config = dict(
    norm_place='pre',
    positions='rope',
    optimizer='muon_variant',
    lr=0.00621,
    beta1=0.95,
    dataset='wikipedia_en',
)
Each number is 200 + 20 x the weight over its row's rms, rounded and kept within 0 to 999. Layers, rows and columns count from 0. The size before them is the row's rms in percent of the matrix's.

# layer 4 attention output (transposed), 256x224, rms 0.178, rows 192-223, columns 0-111
088,187,208,215,182,197,244,210,187,197,210,216,175,172,154,188,178,180,218,228,209,242,188,235,234,206,227,213,212,183,192,170,190,205,197,241,196,210,238,197,163,181,183,191,228,169,196,190,203,190,214,161,217,220,162,152,230,199,170,217,198,231,185,210,213,195,182,190,199,208,190,223,202,189,188,228,185,211,209,216,198,187,180,193,196,181,179,175,234,193,218,164,234,188,222,203,210,178,220,240,209,190,217,193,187,217,182,197,163,177,208,220,202
095,208,252,195,197,190,178,203,214,145,183,202,203,209,222,182,167,207,188,189,195,176,198,220,208,211,177,194,173,205,169,180,206,191,210,206,199,208,196,183,179,188,213,240,184,198,191,164,190,150,196,230,159,223,206,177,200,187,207,185,188,181,238,170,192,186,203,223,190,187,203,194,167,234,194,170,192,184,200,213,188,196,226,202,208,223,209,184,192,215,232,214,184,195,172,194,232,228,197,205,206,206,227,182,193,206,200,211,210,218,195,202,210
086,214,193,216,218,212,194,196,208,180,194,160,209,209,228,215,198,200,214,219,196,188,210,200,219,158,163,205,199,181,212,170,224,194,225,198,214,220,191,182,205,239,184,213,210,199,214,208,208,186,219,228,187,229,175,190,209,188,202,223,219,221,230,204,180,210,257,209,194,173,199,150,187,179,176,217,197,214,168,180,202,202,232,207,173,194,205,225,201,200,206,178,225,168,176,179,179,148,222,195,228,176,213,214,202,226,189,191,182,214,252,201,178
087,201,219,203,187,218,215,203,195,187,209,209,189,194,179,180,201,187,210,226,193,203,192,186,228,220,143,199,202,207,202,210,192,191,173,182,201,230,176,199,195,202,198,195,188,193,211,228,200,184,185,222,238,188,169,219,177,228,191,184,167,166,176,212,192,218,195,226,182,189,200,205,184,203,196,198,206,178,229,189,194,204,199,176,192,223,194,207,198,188,179,169,231,217,155,178,213,208,203,188,179,228,185,204,219,188,211,235,218,209,210,211,198
094,184,192,203,224,205,203,217,190,199,207,199,225,208,176,184,208,197,192,183,219,208,182,192,193,192,217,196,217,216,180,214,207,189,195,180,172,208,181,228,195,193,199,242,210,196,162,204,158,197,199,246,203,225,177,221,223,223,181,195,199,197,208,209,189,235,203,225,229,227,168,205,204,229,219,218,230,234,244,192,142,222,168,195,179,150,190,219,181,161,195,187,222,151,223,200,231,228,194,207,189,235,179,219,220,231,219,192,208,214,163,191,200
093,181,168,201,187,233,215,220,169,188,210,186,188,234,173,201,200,234,170,208,209,216,236,189,211,221,243,195,222,198,204,190,199,207,214,205,188,195,206,170,202,176,210,193,184,199,212,205,225,199,190,189,213,176,184,230,166,221,210,208,178,181,177,193,194,188,212,201,221,207,187,203,192,172,188,188,221,162,226,223,185,199,214,239,179,214,183,168,172,202,197,209,172,201,179,207,171,196,190,211,229,200,155,206,177,238,200,188,204,189,210,226,199
091,187,197,191,183,169,214,166,206,244,198,208,210,210,187,204,220,216,221,211,202,188,188,169,176,190,191,201,232,225,191,197,223,206,198,207,196,214,208,198,238,208,212,214,203,174,197,212,188,165,210,160,235,189,196,225,184,202,184,173,221,205,184,206,210,198,166,214,194,226,184,183,218,196,190,187,192,197,205,147,170,205,200,198,203,230,200,191,200,203,148,205,212,208,227,186,197,187,209,234,183,238,186,203,217,163,177,194,191,212,173,199,229
087,199,181,206,219,192,237,224,183,201,220,183,201,205,182,216,215,207,226,206,212,147,179,233,198,165,233,224,226,196,181,168,184,204,213,219,219,184,215,224,177,187,177,203,194,207,207,175,219,246,211,177,208,202,206,252,214,197,217,203,198,182,206,183,193,211,213,255,206,203,184,226,195,196,201,190,215,194,221,182,175,191,206,203,209,203,199,228,204,221,175,159,184,191,195,211,167,204,189,191,184,193,208,216,214,184,202,190,203,204,217,210,189
095,193,240,193,192,227,211,198,199,243,208,190,245,199,230,230,221,220,188,196,229,219,199,227,179,174,211,201,190,168,200,184,173,218,193,204,186,207,213,208,212,172,181,181,204,195,224,193,233,189,185,225,199,202,181,212,193,190,157,175,199,151,199,190,186,173,255,221,188,184,213,192,198,205,231,190,210,196,178,203,212,180,206,196,163,183,194,231,172,194,218,195,185,213,171,165,198,182,152,218,166,207,214,195,206,204,185,217,194,173,187,176,186
087,205,192,166,194,183,209,164,192,197,173,199,209,223,183,244,217,200,218,205,204,209,196,223,201,210,241,219,176,199,171,208,175,209,187,219,213,191,185,177,192,192,172,198,203,188,239,183,189,190,188,195,203,192,237,171,219,181,198,190,184,160,196,207,209,185,208,181,190,187,185,201,210,169,220,199,211,182,191,188,200,219,212,169,209,207,226,175,224,183,182,209,181,227,197,221,184,224,179,173,200,203,189,177,193,210,216,197,197,235,186,209,247
094,229,187,184,232,184,201,207,203,199,182,175,198,219,205,176,203,191,217,225,172,133,177,184,205,209,187,211,176,191,213,183,203,158,222,202,221,178,209,200,211,197,177,213,206,218,193,222,212,177,227,176,180,171,214,212,243,198,188,185,173,218,184,213,184,203,195,209,213,199,184,200,218,182,210,218,194,216,200,210,188,216,225,189,230,223,214,216,204,240,200,203,207,179,185,197,208,153,215,190,203,244,192,217,198,174,217,214,233,161,220,213,202
091,232,220,185,197,194,177,166,227,220,211,175,215,222,176,216,215,160,246,228,222,228,179,190,215,217,203,161,253,198,177,198,197,239,197,172,218,216,200,225,184,201,189,205,221,160,207,166,210,173,181,201,194,176,217,201,223,220,187,201,160,209,167,167,187,203,209,195,199,233,190,234,192,222,216,184,176,183,231,209,201,206,220,224,171,201,204,206,202,214,208,165,171,195,189,161,204,267,163,194,158,186,203,197,210,219,182,228,186,200,199,207,216
102,194,191,179,190,191,195,220,191,198,208,219,208,188,183,206,173,200,203,194,224,218,203,163,240,226,222,189,212,183,199,205,184,173,216,207,219,199,206,167,214,192,211,238,182,193,220,218,189,185,172,202,202,161,145,177,224,204,243,191,225,196,188,199,180,178,199,215,192,189,218,179,241,211,171,226,210,165,204,198,181,156,196,207,199,216,182,168,182,221,183,178,204,199,211,187,192,178,216,229,214,189,196,195,178,210,211,239,181,174,201,195,195
088,168,164,215,164,166,199,160,197,192,210,187,179,198,256,225,197,204,164,176,208,195,232,200,195,203,190,218,197,212,165,192,194,187,206,193,228,196,220,202,214,192,172,180,186,185,230,191,198,195,175,218,184,165,198,198,186,190,153,195,193,239,229,215,189,204,223,193,180,186,204,194,203,175,181,169,214,214,191,190,185,173,180,207,198,187,222,204,217,206,180,209,167,219,205,188,226,214,192,176,237,191,201,203,211,211,235,208,188,240,211,159,198
086,164,207,175,201,224,190,191,202,248,202,176,185,190,242,194,214,239,183,203,196,204,264,187,210,203,184,186,200,157,189,221,178,180,210,202,195,203,236,194,200,200,209,235,186,203,201,238,213,187,169,199,150,188,201,199,180,194,213,212,231,195,168,185,182,171,247,205,158,157,223,211,224,206,175,212,207,184,223,237,200,180,195,197,184,166,198,201,189,158,208,201,169,201,173,179,210,187,235,196,183,222,177,194,181,187,240,212,216,181,176,209,225
090,200,189,188,167,233,196,170,186,186,179,217,190,171,196,202,201,183,191,237,188,202,222,167,193,229,152,191,190,191,206,168,192,208,184,197,178,198,170,181,225,172,207,171,199,201,229,216,179,156,211,169,177,203,200,221,198,190,190,198,170,222,196,186,174,200,207,206,206,223,210,221,199,210,192,194,234,184,193,199,179,183,200,205,202,176,157,200,219,197,190,197,216,256,198,244,209,205,188,218,215,196,194,217,207,180,208,186,197,210,206,184,201
085,219,224,204,199,180,175,180,231,192,187,178,183,200,215,226,221,192,210,174,189,210,177,185,228,190,206,206,221,182,154,192,181,230,216,188,227,192,205,225,163,243,204,199,170,195,182,208,185,217,180,179,195,226,202,173,226,214,177,242,220,237,177,216,198,213,197,201,198,220,187,177,203,213,210,234,225,191,213,226,214,221,203,249,203,220,177,178,187,177,193,198,180,155,219,188,199,179,213,215,195,201,210,199,198,201,188,176,179,161,200,242,238
091,210,183,203,179,172,187,213,191,180,207,148,198,202,172,269,168,195,201,201,200,179,206,221,215,223,207,189,169,194,199,238,224,183,177,219,182,199,182,191,209,162,225,175,213,217,210,158,190,213,205,204,191,187,197,235,208,196,157,201,189,212,203,212,184,194,194,254,231,220,187,210,205,187,207,172,201,185,153,203,183,188,213,239,212,171,203,178,171,219,203,186,209,196,232,217,218,190,201,168,209,198,182,188,183,209,216,188,210,246,217,191,176
081,223,191,204,163,208,192,234,182,208,187,197,177,190,157,161,184,186,233,213,188,191,254,195,196,212,214,189,200,215,213,217,187,195,202,197,191,229,221,178,185,196,209,204,209,186,194,210,200,201,224,174,219,182,223,226,222,210,165,182,207,231,163,190,233,203,181,233,179,198,203,234,196,187,176,183,210,179,222,224,233,185,159,196,217,192,232,195,196,202,222,245,261,177,203,230,216,197,158,187,203,207,202,194,176,196,179,181,208,184,185,157,194
094,209,202,233,174,211,190,244,188,209,191,182,198,212,215,214,181,184,202,202,221,172,188,180,182,155,197,187,206,205,205,185,242,204,167,158,215,217,214,208,186,218,165,203,208,177,217,246,234,198,189,220,209,208,243,189,195,194,203,191,202,195,250,207,194,187,177,187,179,170,238,211,158,206,230,184,194,207,220,206,186,223,211,239,203,218,234,194,168,215,228,197,175,222,160,233,195,190,195,201,210,163,187,220,196,189,195,187,194,201,207,189,202
084,195,143,215,150,177,197,210,183,197,190,185,177,228,197,226,217,215,165,182,212,189,170,202,207,209,190,163,175,159,223,207,191,173,199,199,220,183,165,197,226,230,193,194,171,184,187,186,195,171,181,226,202,193,193,197,201,200,198,217,185,231,209,183,212,219,217,193,213,228,252,201,236,164,196,219,226,212,219,210,163,203,177,218,186,198,194,184,251,231,185,196,215,208,196,208,200,184,165,182,199,208,177,198,216,198,225,228,215,196,231,181,200
086,194,198,217,203,231,173,196,205,223,166,218,194,197,196,186,151,222,217,214,162,202,196,178,189,218,205,200,188,199,207,186,172,195,241,218,201,224,202,185,213,204,211,239,197,204,205,207,208,172,200,192,201,193,194,230,195,240,208,187,222,185,220,183,172,225,214,227,196,224,168,213,182,213,185,209,201,201,208,205,183,214,197,171,233,179,193,178,185,195,221,184,221,240,240,215,217,222,209,207,209,199,189,235,192,183,181,222,199,258,208,191,180
082,196,192,203,183,241,217,202,168,180,183,235,212,212,203,229,211,211,229,201,197,213,180,208,148,178,192,201,165,197,248,183,216,203,185,251,204,192,204,219,175,225,208,179,211,193,182,166,153,207,205,204,212,200,199,237,191,225,197,167,172,253,194,225,208,190,187,221,210,215,157,208,222,189,170,207,240,214,186,160,189,205,178,191,203,190,207,187,213,166,194,181,183,225,202,188,208,186,183,186,185,202,173,215,229,208,171,203,158,205,212,173,196
089,187,201,209,200,201,193,225,245,224,189,182,222,189,198,209,200,183,201,184,197,205,174,180,172,219,229,207,183,204,193,214,196,183,217,209,199,208,176,191,206,234,193,212,189,218,193,200,181,213,219,232,184,200,196,153,218,223,213,223,191,232,182,223,194,206,186,206,165,161,205,214,204,172,211,217,209,163,224,214,221,178,168,228,191,170,213,185,177,217,197,209,176,203,174,206,180,182,160,221,191,136,231,215,192,187,167,173,195,199,219,212,196
098,184,207,179,171,200,222,207,215,179,203,180,174,212,213,213,240,202,202,221,180,199,206,197,215,212,204,218,207,224,191,217,181,244,213,184,205,203,201,215,206,208,200,199,184,168,211,219,160,194,220,203,230,189,201,210,205,226,233,204,170,216,201,190,202,192,232,200,230,196,201,189,204,184,199,189,192,128,210,186,168,176,221,213,244,227,187,199,190,177,215,182,194,224,170,190,232,196,179,220,171,217,206,152,191,180,206,220,221,219,202,194,198
088,176,202,178,200,194,219,204,155,202,181,174,178,190,187,216,157,185,219,177,210,189,219,226,198,220,187,203,171,174,203,183,196,214,178,197,210,210,202,183,220,206,158,199,217,194,216,201,227,197,176,230,191,184,195,198,187,201,231,218,165,183,204,195,185,195,216,204,143,182,212,156,198,151,195,171,214,181,158,189,172,227,219,203,201,227,187,204,199,193,226,203,193,191,194,193,209,158,206,177,226,212,203,182,223,199,204,195,213,215,200,204,180
101,190,191,210,179,221,162,175,201,216,197,191,194,234,196,226,190,194,186,197,224,204,180,157,214,227,200,180,231,198,165,204,191,194,186,207,191,198,217,215,218,246,196,171,208,187,208,212,209,213,201,247,172,201,184,222,190,214,184,198,199,192,228,187,217,184,181,230,183,181,208,209,188,172,190,182,206,168,224,222,202,190,210,215,154,191,153,238,211,182,214,225,210,162,196,173,199,210,205,214,202,217,198,189,216,190,174,215,222,189,205,183,214
082,199,189,163,207,185,201,190,208,204,187,201,206,244,209,197,195,208,170,185,185,161,213,227,202,191,188,185,187,193,184,173,216,194,166,209,243,185,214,208,224,234,177,225,194,211,225,210,188,194,195,201,213,239,242,180,166,162,215,209,197,194,214,220,222,176,223,189,205,225,169,208,191,153,220,218,219,250,198,221,197,201,177,190,251,211,189,177,166,190,158,226,228,203,203,219,210,177,233,173,201,219,180,138,211,203,159,180,205,187,205,179,194
090,198,190,188,189,227,215,192,156,187,192,202,186,218,218,203,196,194,167,218,173,228,186,237,191,202,177,201,182,205,196,198,168,156,224,215,180,178,207,184,179,186,220,200,188,220,203,232,202,185,189,225,203,206,217,232,188,207,195,230,172,192,176,187,182,195,230,187,233,210,213,195,194,168,206,196,208,227,171,182,195,214,205,160,179,247,206,176,205,171,212,259,197,250,188,175,213,206,181,204,230,221,220,206,201,205,211,181,157,218,183,232,177
086,223,195,170,234,249,172,237,213,197,210,197,229,203,186,176,209,240,211,198,205,195,194,196,206,206,217,202,229,213,170,182,180,232,217,204,194,211,232,204,189,199,159,205,181,190,199,204,212,128,197,202,202,188,190,219,210,205,207,210,190,186,220,189,212,225,186,187,201,215,127,219,222,198,204,174,185,180,204,195,217,188,177,198,186,227,181,188,212,221,197,212,200,173,209,238,193,258,220,198,209,221,182,200,197,168,188,214,219,213,166,194,202
093,210,182,212,225,202,196,212,240,224,197,265,185,231,205,211,227,182,184,192,219,175,188,196,200,249,172,198,189,186,196,218,201,210,195,190,198,218,156,209,195,206,199,183,175,195,194,209,176,218,171,211,201,193,205,166,189,214,186,194,188,186,208,210,192,200,170,205,208,191,197,195,191,179,223,178,186,233,274,189,185,190,224,215,178,178,235,210,177,187,213,220,164,202,198,176,214,198,201,217,232,192,198,198,175,208,200,215,210,187,184,187,184
093,201,215,220,170,189,202,223,204,189,140,201,221,207,191,210,202,186,214,223,209,195,174,167,210,203,180,213,211,238,176,206,223,195,164,199,222,221,164,224,191,171,190,183,217,202,193,189,186,194,178,238,206,179,179,191,173,241,156,209,199,172,195,213,209,200,231,190,223,179,205,205,216,162,200,224,167,197,225,179,208,215,230,191,214,196,204,202,219,223,205,181,195,165,242,200,187,176,237,216,182,173,200,227,213,234,202,184,194,222,175,230,170
# layer 4 attention value, 256x224, rms 0.2, rows 193-223, columns 0-111
092,173,176,203,186,225,187,215,207,206,207,203,181,172,228,230,212,210,204,215,174,185,211,190,224,216,195,223,215,158,233,217,195,209,184,188,161,198,190,240,187,250,186,192,177,215,171,187,208,169,202,227,191,201,203,211,217,198,218,221,213,199,211,231,196,224,190,221,210,177,203,158,187,194,212,201,209,196,195,193,175,213,157,190,182,165,200,201,184,219,207,204,205,180,212,182,206,211,208,237,215,172,223,209,187,168,195,220,174,192,191,164,191
087,240,203,161,176,207,195,178,197,240,192,229,184,200,189,202,204,223,195,202,192,222,196,187,217,194,193,191,241,206,228,199,201,197,210,217,207,201,197,187,221,230,180,196,192,185,184,195,236,173,188,183,194,195,182,217,194,191,189,218,173,202,183,200,204,203,191,202,223,214,211,192,202,188,187,227,234,218,213,228,173,197,164,174,188,191,169,201,190,225,169,200,217,174,206,186,246,176,181,198,212,176,181,194,221,236,190,200,249,215,159,193,245
089,196,188,184,204,231,200,233,184,208,201,215,217,203,191,231,187,192,182,231,219,209,171,219,166,158,166,213,207,203,217,199,191,183,219,213,181,219,211,197,199,185,223,211,208,227,171,202,213,206,182,223,165,168,223,208,178,219,221,192,205,182,218,213,187,201,231,203,193,213,215,185,223,204,215,223,188,235,199,204,191,173,202,215,163,181,194,169,197,190,177,186,194,184,197,213,201,185,217,224,209,201,167,203,206,184,237,182,198,197,175,196,214
087,236,224,213,171,202,207,190,216,193,207,213,178,177,162,218,227,192,175,147,185,191,197,211,182,217,200,236,192,212,159,192,187,214,180,237,202,201,165,194,191,186,182,226,196,184,206,154,223,209,226,224,193,207,178,208,199,162,174,207,191,205,195,199,228,225,199,188,200,198,210,178,204,206,209,198,215,271,196,233,227,200,202,225,180,201,206,210,238,246,174,217,187,233,227,146,194,171,238,226,215,195,206,183,196,184,217,161,199,208,227,193,197
093,191,195,198,189,220,203,188,180,184,174,198,217,188,244,218,200,191,204,207,225,211,153,232,210,182,167,211,227,198,218,226,196,185,193,208,219,200,205,205,198,189,219,197,225,204,205,186,174,193,210,205,189,238,173,205,180,224,184,204,225,192,207,201,193,191,161,235,172,208,201,210,158,188,225,184,185,216,184,203,200,194,227,191,196,166,210,205,208,183,182,194,210,195,206,205,206,163,184,231,188,208,228,201,191,199,167,199,175,195,198,221,242
085,196,167,211,183,180,156,226,210,196,239,176,182,228,186,232,197,176,199,209,201,204,212,175,217,191,206,179,186,192,220,184,210,196,214,203,209,211,191,222,233,203,209,215,209,182,191,198,196,170,216,229,226,205,190,237,210,223,190,206,173,203,199,201,187,196,221,199,203,214,233,265,226,225,237,189,186,174,233,239,202,171,213,166,168,185,203,172,177,200,166,204,169,204,184,217,217,233,230,179,174,209,184,203,183,183,225,166,219,199,209,202,198
084,229,217,209,230,190,232,193,203,195,177,180,193,152,206,209,185,203,163,186,205,238,202,197,187,214,200,200,193,213,215,176,237,193,169,243,230,192,178,221,170,169,195,178,205,194,204,202,172,220,218,194,211,188,226,195,196,215,193,199,209,228,180,217,172,208,158,172,192,194,191,163,203,227,235,173,223,212,170,185,185,197,199,191,189,197,204,181,223,193,187,179,196,234,188,206,217,173,213,219,195,195,202,196,237,218,245,208,185,208,203,195,247
095,192,199,199,232,182,218,162,217,196,194,191,170,181,196,222,209,243,191,202,180,188,209,174,216,216,219,186,215,226,215,219,229,170,203,209,194,201,214,219,178,189,223,174,196,184,197,213,214,191,192,244,200,193,221,194,193,237,217,202,199,177,198,171,187,190,195,190,203,218,208,194,196,179,201,204,179,218,183,201,186,193,199,216,189,190,191,247,219,187,169,191,239,195,148,206,229,191,231,182,217,213,213,181,187,191,202,182,170,188,181,182,222
091,203,198,219,191,155,189,237,199,176,193,171,199,242,192,190,209,196,217,177,207,198,189,265,192,225,212,161,196,162,222,196,218,211,171,206,203,192,258,180,183,203,184,224,166,209,180,218,181,234,195,190,188,187,205,219,170,210,220,215,189,235,186,189,207,222,186,185,189,213,178,203,186,196,195,188,126,181,215,207,199,190,218,170,201,206,200,166,207,224,211,213,224,197,230,212,174,207,205,180,232,194,228,169,190,197,180,195,182,235,235,192,200
092,216,213,182,204,221,203,204,183,198,224,205,186,247,186,219,175,233,205,227,195,202,200,224,202,192,193,233,180,206,212,188,226,188,222,145,169,215,199,199,172,208,186,219,192,236,190,191,177,178,202,211,220,210,219,225,174,208,201,207,179,204,208,206,196,211,219,159,245,189,225,180,234,188,195,212,225,199,195,162,180,197,164,199,219,176,175,179,170,200,227,187,181,192,174,213,186,222,203,212,187,189,196,220,225,177,221,226,184,210,211,184,174
094,186,248,175,174,181,176,200,211,177,232,191,179,213,192,193,237,210,198,210,180,205,173,257,213,184,212,187,209,180,255,236,199,202,191,200,196,221,192,196,176,201,225,173,175,203,172,208,183,218,188,182,217,185,215,207,193,166,196,211,211,208,172,203,233,192,195,203,200,252,201,176,247,207,202,184,183,203,198,173,162,190,167,176,169,205,175,204,227,210,213,184,182,193,193,186,155,194,212,195,184,211,189,217,201,220,231,194,184,190,231,191,193
102,171,202,227,201,187,222,214,214,206,177,209,198,220,191,238,240,195,208,217,201,197,170,199,178,198,217,182,185,217,232,182,165,151,209,203,193,201,178,192,230,199,208,174,217,224,193,246,213,194,227,197,210,212,198,196,212,205,194,238,174,203,181,221,168,216,190,177,217,221,186,214,179,190,194,219,207,193,186,208,189,198,243,165,213,201,202,208,226,175,185,211,149,206,190,206,197,172,175,182,192,189,196,187,161,209,220,196,188,211,220,255,187
092,233,212,210,202,212,204,173,179,209,216,192,198,232,215,181,207,201,198,165,187,193,211,164,167,196,211,200,211,188,180,183,187,207,191,204,201,184,218,208,227,199,214,193,147,211,175,201,217,192,209,208,233,200,202,201,251,207,194,159,221,196,187,241,189,236,209,254,161,210,196,220,200,191,215,199,198,199,227,205,197,193,201,213,179,186,210,218,216,201,228,196,193,211,195,213,195,187,195,194,179,222,176,176,217,182,225,207,196,220,198,201,201
090,156,190,198,187,196,259,193,209,174,167,219,178,181,211,198,192,164,175,222,174,220,202,199,205,160,166,203,165,217,187,185,194,199,174,181,200,218,186,195,225,223,239,182,179,182,191,202,211,146,211,192,160,224,202,200,165,199,185,183,216,192,206,204,214,185,202,203,198,174,243,197,167,212,212,212,197,201,172,192,200,208,201,199,218,213,211,222,200,204,221,205,218,217,194,236,197,218,212,190,177,179,211,224,196,200,214,187,187,222,194,175,185
095,192,196,214,178,199,171,207,213,233,199,190,214,188,194,244,218,184,230,171,203,196,227,205,172,201,195,193,198,224,175,220,189,164,185,210,190,212,234,221,203,187,194,203,217,230,179,222,215,185,219,208,191,190,191,204,245,180,202,222,185,217,190,204,197,182,201,222,188,183,187,219,224,226,232,191,162,189,219,180,211,211,224,194,223,236,203,232,174,182,174,164,214,214,201,207,204,201,176,216,175,219,205,205,200,185,198,206,185,191,199,224,238
087,216,233,194,154,221,182,217,187,172,195,196,219,207,209,163,220,197,187,230,189,186,195,201,159,195,204,215,210,230,229,209,215,253,196,218,202,175,181,188,216,202,234,192,208,186,184,210,211,204,192,197,194,196,212,186,214,162,228,185,236,196,208,186,216,207,213,156,240,187,240,220,188,199,156,227,200,188,191,201,238,217,176,186,219,178,164,196,160,204,245,219,157,215,200,190,195,223,178,217,184,223,204,194,207,236,186,224,202,210,196,194,200
092,186,159,200,229,267,207,179,193,207,174,186,182,230,222,207,221,196,208,175,179,201,233,219,222,200,198,238,210,193,166,187,203,225,162,195,166,167,182,213,206,204,189,183,225,194,219,188,185,212,199,166,212,186,191,206,182,168,219,197,186,226,195,200,192,186,195,200,209,199,209,196,185,206,182,181,181,173,200,230,203,171,180,201,243,192,226,228,213,197,218,183,189,191,222,177,222,162,225,242,218,186,189,194,190,200,166,186,182,201,233,223,203
078,190,207,148,180,218,183,162,224,220,184,205,228,203,194,207,181,205,206,248,187,190,194,216,200,209,183,184,222,179,179,200,206,197,195,192,186,202,198,214,221,179,180,239,232,187,244,170,187,169,235,168,198,206,162,218,223,227,214,216,207,217,200,207,199,197,232,197,209,224,192,241,170,223,221,148,180,163,196,241,205,209,228,230,218,185,180,167,198,195,179,183,211,189,197,186,213,214,212,232,184,163,214,219,184,170,237,196,237,182,210,187,228
092,178,199,225,195,200,184,216,192,175,218,193,208,207,225,204,198,233,198,218,223,205,184,169,211,194,189,202,219,164,215,190,169,225,197,192,204,147,206,153,212,210,192,244,184,179,222,204,199,201,202,166,188,214,213,215,165,217,188,209,203,210,179,193,148,172,197,199,237,196,187,207,185,225,213,228,227,166,222,185,220,194,198,173,192,164,179,201,230,217,167,200,210,195,194,190,214,255,168,194,191,185,214,173,226,213,191,202,212,208,149,202,213
088,238,194,222,205,203,196,225,189,214,181,223,205,192,189,206,219,166,204,203,199,227,201,192,179,176,185,199,207,199,246,202,221,173,207,213,222,195,202,183,167,160,178,198,222,199,200,197,219,227,191,220,211,219,217,197,245,227,200,142,204,193,171,232,181,214,178,200,226,184,177,241,218,197,232,188,191,187,238,164,204,175,197,177,199,233,200,215,190,192,190,228,180,197,206,229,186,204,200,218,220,180,201,156,179,202,192,202,199,198,221,182,198
090,180,217,182,195,187,245,198,196,222,193,159,225,215,206,201,205,180,204,215,186,203,202,155,252,191,189,165,213,205,175,194,223,158,168,185,193,215,211,231,220,239,222,193,201,201,211,182,201,225,213,206,229,174,185,232,186,157,179,203,234,229,219,194,204,216,168,186,204,219,205,183,220,229,209,217,213,199,156,212,190,182,200,205,237,189,229,215,194,208,183,191,216,185,202,181,171,186,204,199,196,232,186,226,191,199,227,177,228,175,194,199,206
089,207,145,193,198,175,159,230,168,188,200,203,207,208,196,177,215,209,225,206,168,232,221,213,215,238,196,200,216,196,171,237,172,179,184,213,239,184,202,236,171,205,169,210,155,224,211,226,196,204,203,207,277,210,185,195,203,200,200,184,222,190,187,198,219,202,161,197,193,165,214,196,227,177,197,195,167,219,189,233,205,194,223,211,172,201,216,186,207,203,209,169,232,182,225,194,183,230,225,202,203,219,205,169,186,190,209,209,200,214,188,217,227
094,179,190,217,232,211,212,214,208,203,194,162,218,212,198,211,190,141,208,215,207,168,184,197,202,214,192,243,212,205,184,226,221,210,179,192,198,180,223,191,201,185,221,242,228,188,197,213,184,193,173,179,198,228,222,203,217,222,211,176,210,188,192,219,181,230,208,175,219,191,198,219,204,192,178,217,198,174,204,210,191,226,210,216,215,203,147,181,210,208,252,185,211,216,193,178,229,202,195,179,196,208,199,194,201,211,214,226,193,200,236,224,181
104,206,177,224,208,198,184,194,169,201,202,223,189,195,208,221,199,203,226,205,218,196,209,214,203,229,176,170,183,220,211,230,187,189,142,218,193,192,180,228,141,211,244,209,184,211,200,213,203,207,197,214,210,212,225,185,202,198,209,206,183,198,166,243,202,182,158,170,194,229,175,246,187,212,196,179,191,190,237,212,193,227,203,208,204,177,195,172,197,202,181,197,191,193,207,207,183,193,226,221,206,201,183,206,210,208,261,207,201,166,189,185,191
087,157,181,223,190,208,226,223,179,234,216,217,198,204,205,199,175,205,203,190,234,207,189,224,214,201,186,190,225,201,200,221,188,167,184,207,210,192,210,189,223,228,192,191,143,245,186,191,170,176,213,205,190,189,228,211,212,187,193,206,203,201,200,236,171,205,174,220,195,214,201,196,171,179,216,197,179,262,210,181,197,170,217,209,165,219,207,165,191,213,237,180,205,196,204,202,203,206,226,228,214,203,188,184,187,205,237,218,217,224,144,172,182
090,178,236,199,214,181,216,222,204,205,161,198,160,202,175,227,209,225,183,184,181,209,201,194,187,211,178,195,176,184,176,228,204,193,204,212,203,182,201,168,213,204,165,198,207,203,188,171,218,168,217,196,213,191,194,183,198,164,215,192,197,157,189,205,192,208,195,218,231,225,224,196,208,213,204,180,212,163,212,237,163,193,181,182,193,202,199,188,215,221,185,186,230,230,199,213,191,192,180,216,196,189,226,228,154,184,227,235,176,192,211,178,188
086,232,214,221,216,222,188,184,170,159,225,185,179,174,192,189,221,180,205,207,217,181,208,196,195,191,190,212,188,222,229,193,218,218,208,208,227,231,225,189,174,230,179,162,217,200,204,183,233,196,214,220,176,161,192,226,226,188,208,157,212,201,213,199,203,197,189,232,233,230,216,204,193,206,239,169,187,175,180,168,223,231,212,230,178,220,204,188,233,211,190,208,187,218,226,181,194,235,203,189,207,204,216,203,188,218,190,213,175,211,172,212,182
089,222,187,223,174,229,205,188,198,246,200,176,210,195,165,215,250,223,203,202,221,199,218,182,210,184,182,207,199,190,176,184,204,221,180,173,218,209,200,204,231,188,219,192,179,183,183,211,187,202,189,208,208,205,211,162,227,200,177,162,194,217,228,198,227,203,152,205,211,212,158,219,198,219,185,193,178,223,212,207,193,180,188,235,220,194,219,201,179,170,138,205,246,202,205,228,196,184,210,216,219,173,201,178,214,182,189,213,230,217,177,211,202
086,194,207,160,207,205,201,210,190,191,216,214,227,182,172,205,192,191,198,187,201,213,201,191,206,218,171,188,210,235,182,203,185,194,196,186,184,212,213,188,202,209,244,186,222,199,209,196,189,197,182,181,223,222,187,216,184,172,183,195,218,207,204,166,196,212,178,180,177,207,219,252,202,195,224,172,202,197,180,193,187,166,195,209,217,208,203,179,186,231,215,237,211,204,208,182,209,222,153,214,169,150,187,242,203,201,250,203,186,211,204,181,171
095,213,205,205,241,183,177,247,205,165,190,196,185,182,175,208,195,222,206,187,184,216,164,210,200,175,190,191,167,207,189,190,192,202,216,221,198,172,229,165,208,186,215,209,169,241,186,167,197,230,216,182,190,172,214,195,218,205,174,223,215,239,197,168,240,179,206,185,204,200,181,179,210,194,190,209,180,210,185,195,208,219,189,178,189,199,174,228,207,188,185,221,234,189,209,219,185,203,211,201,184,214,191,213,182,203,195,215,207,177,231,180,167
099,171,215,209,221,202,173,220,212,178,189,217,219,199,193,174,217,236,176,201,205,177,150,208,173,215,225,220,202,197,196,241,197,156,200,199,177,184,219,169,234,199,192,189,177,191,225,185,185,190,186,211,212,158,207,213,216,188,215,193,200,217,203,191,203,188,171,187,182,180,189,163,192,220,198,228,220,217,222,241,199,201,211,215,226,208,199,185,217,186,188,208,212,196,163,168,198,184,190,186,194,203,229,204,215,175,205,200,220,197,232,229,187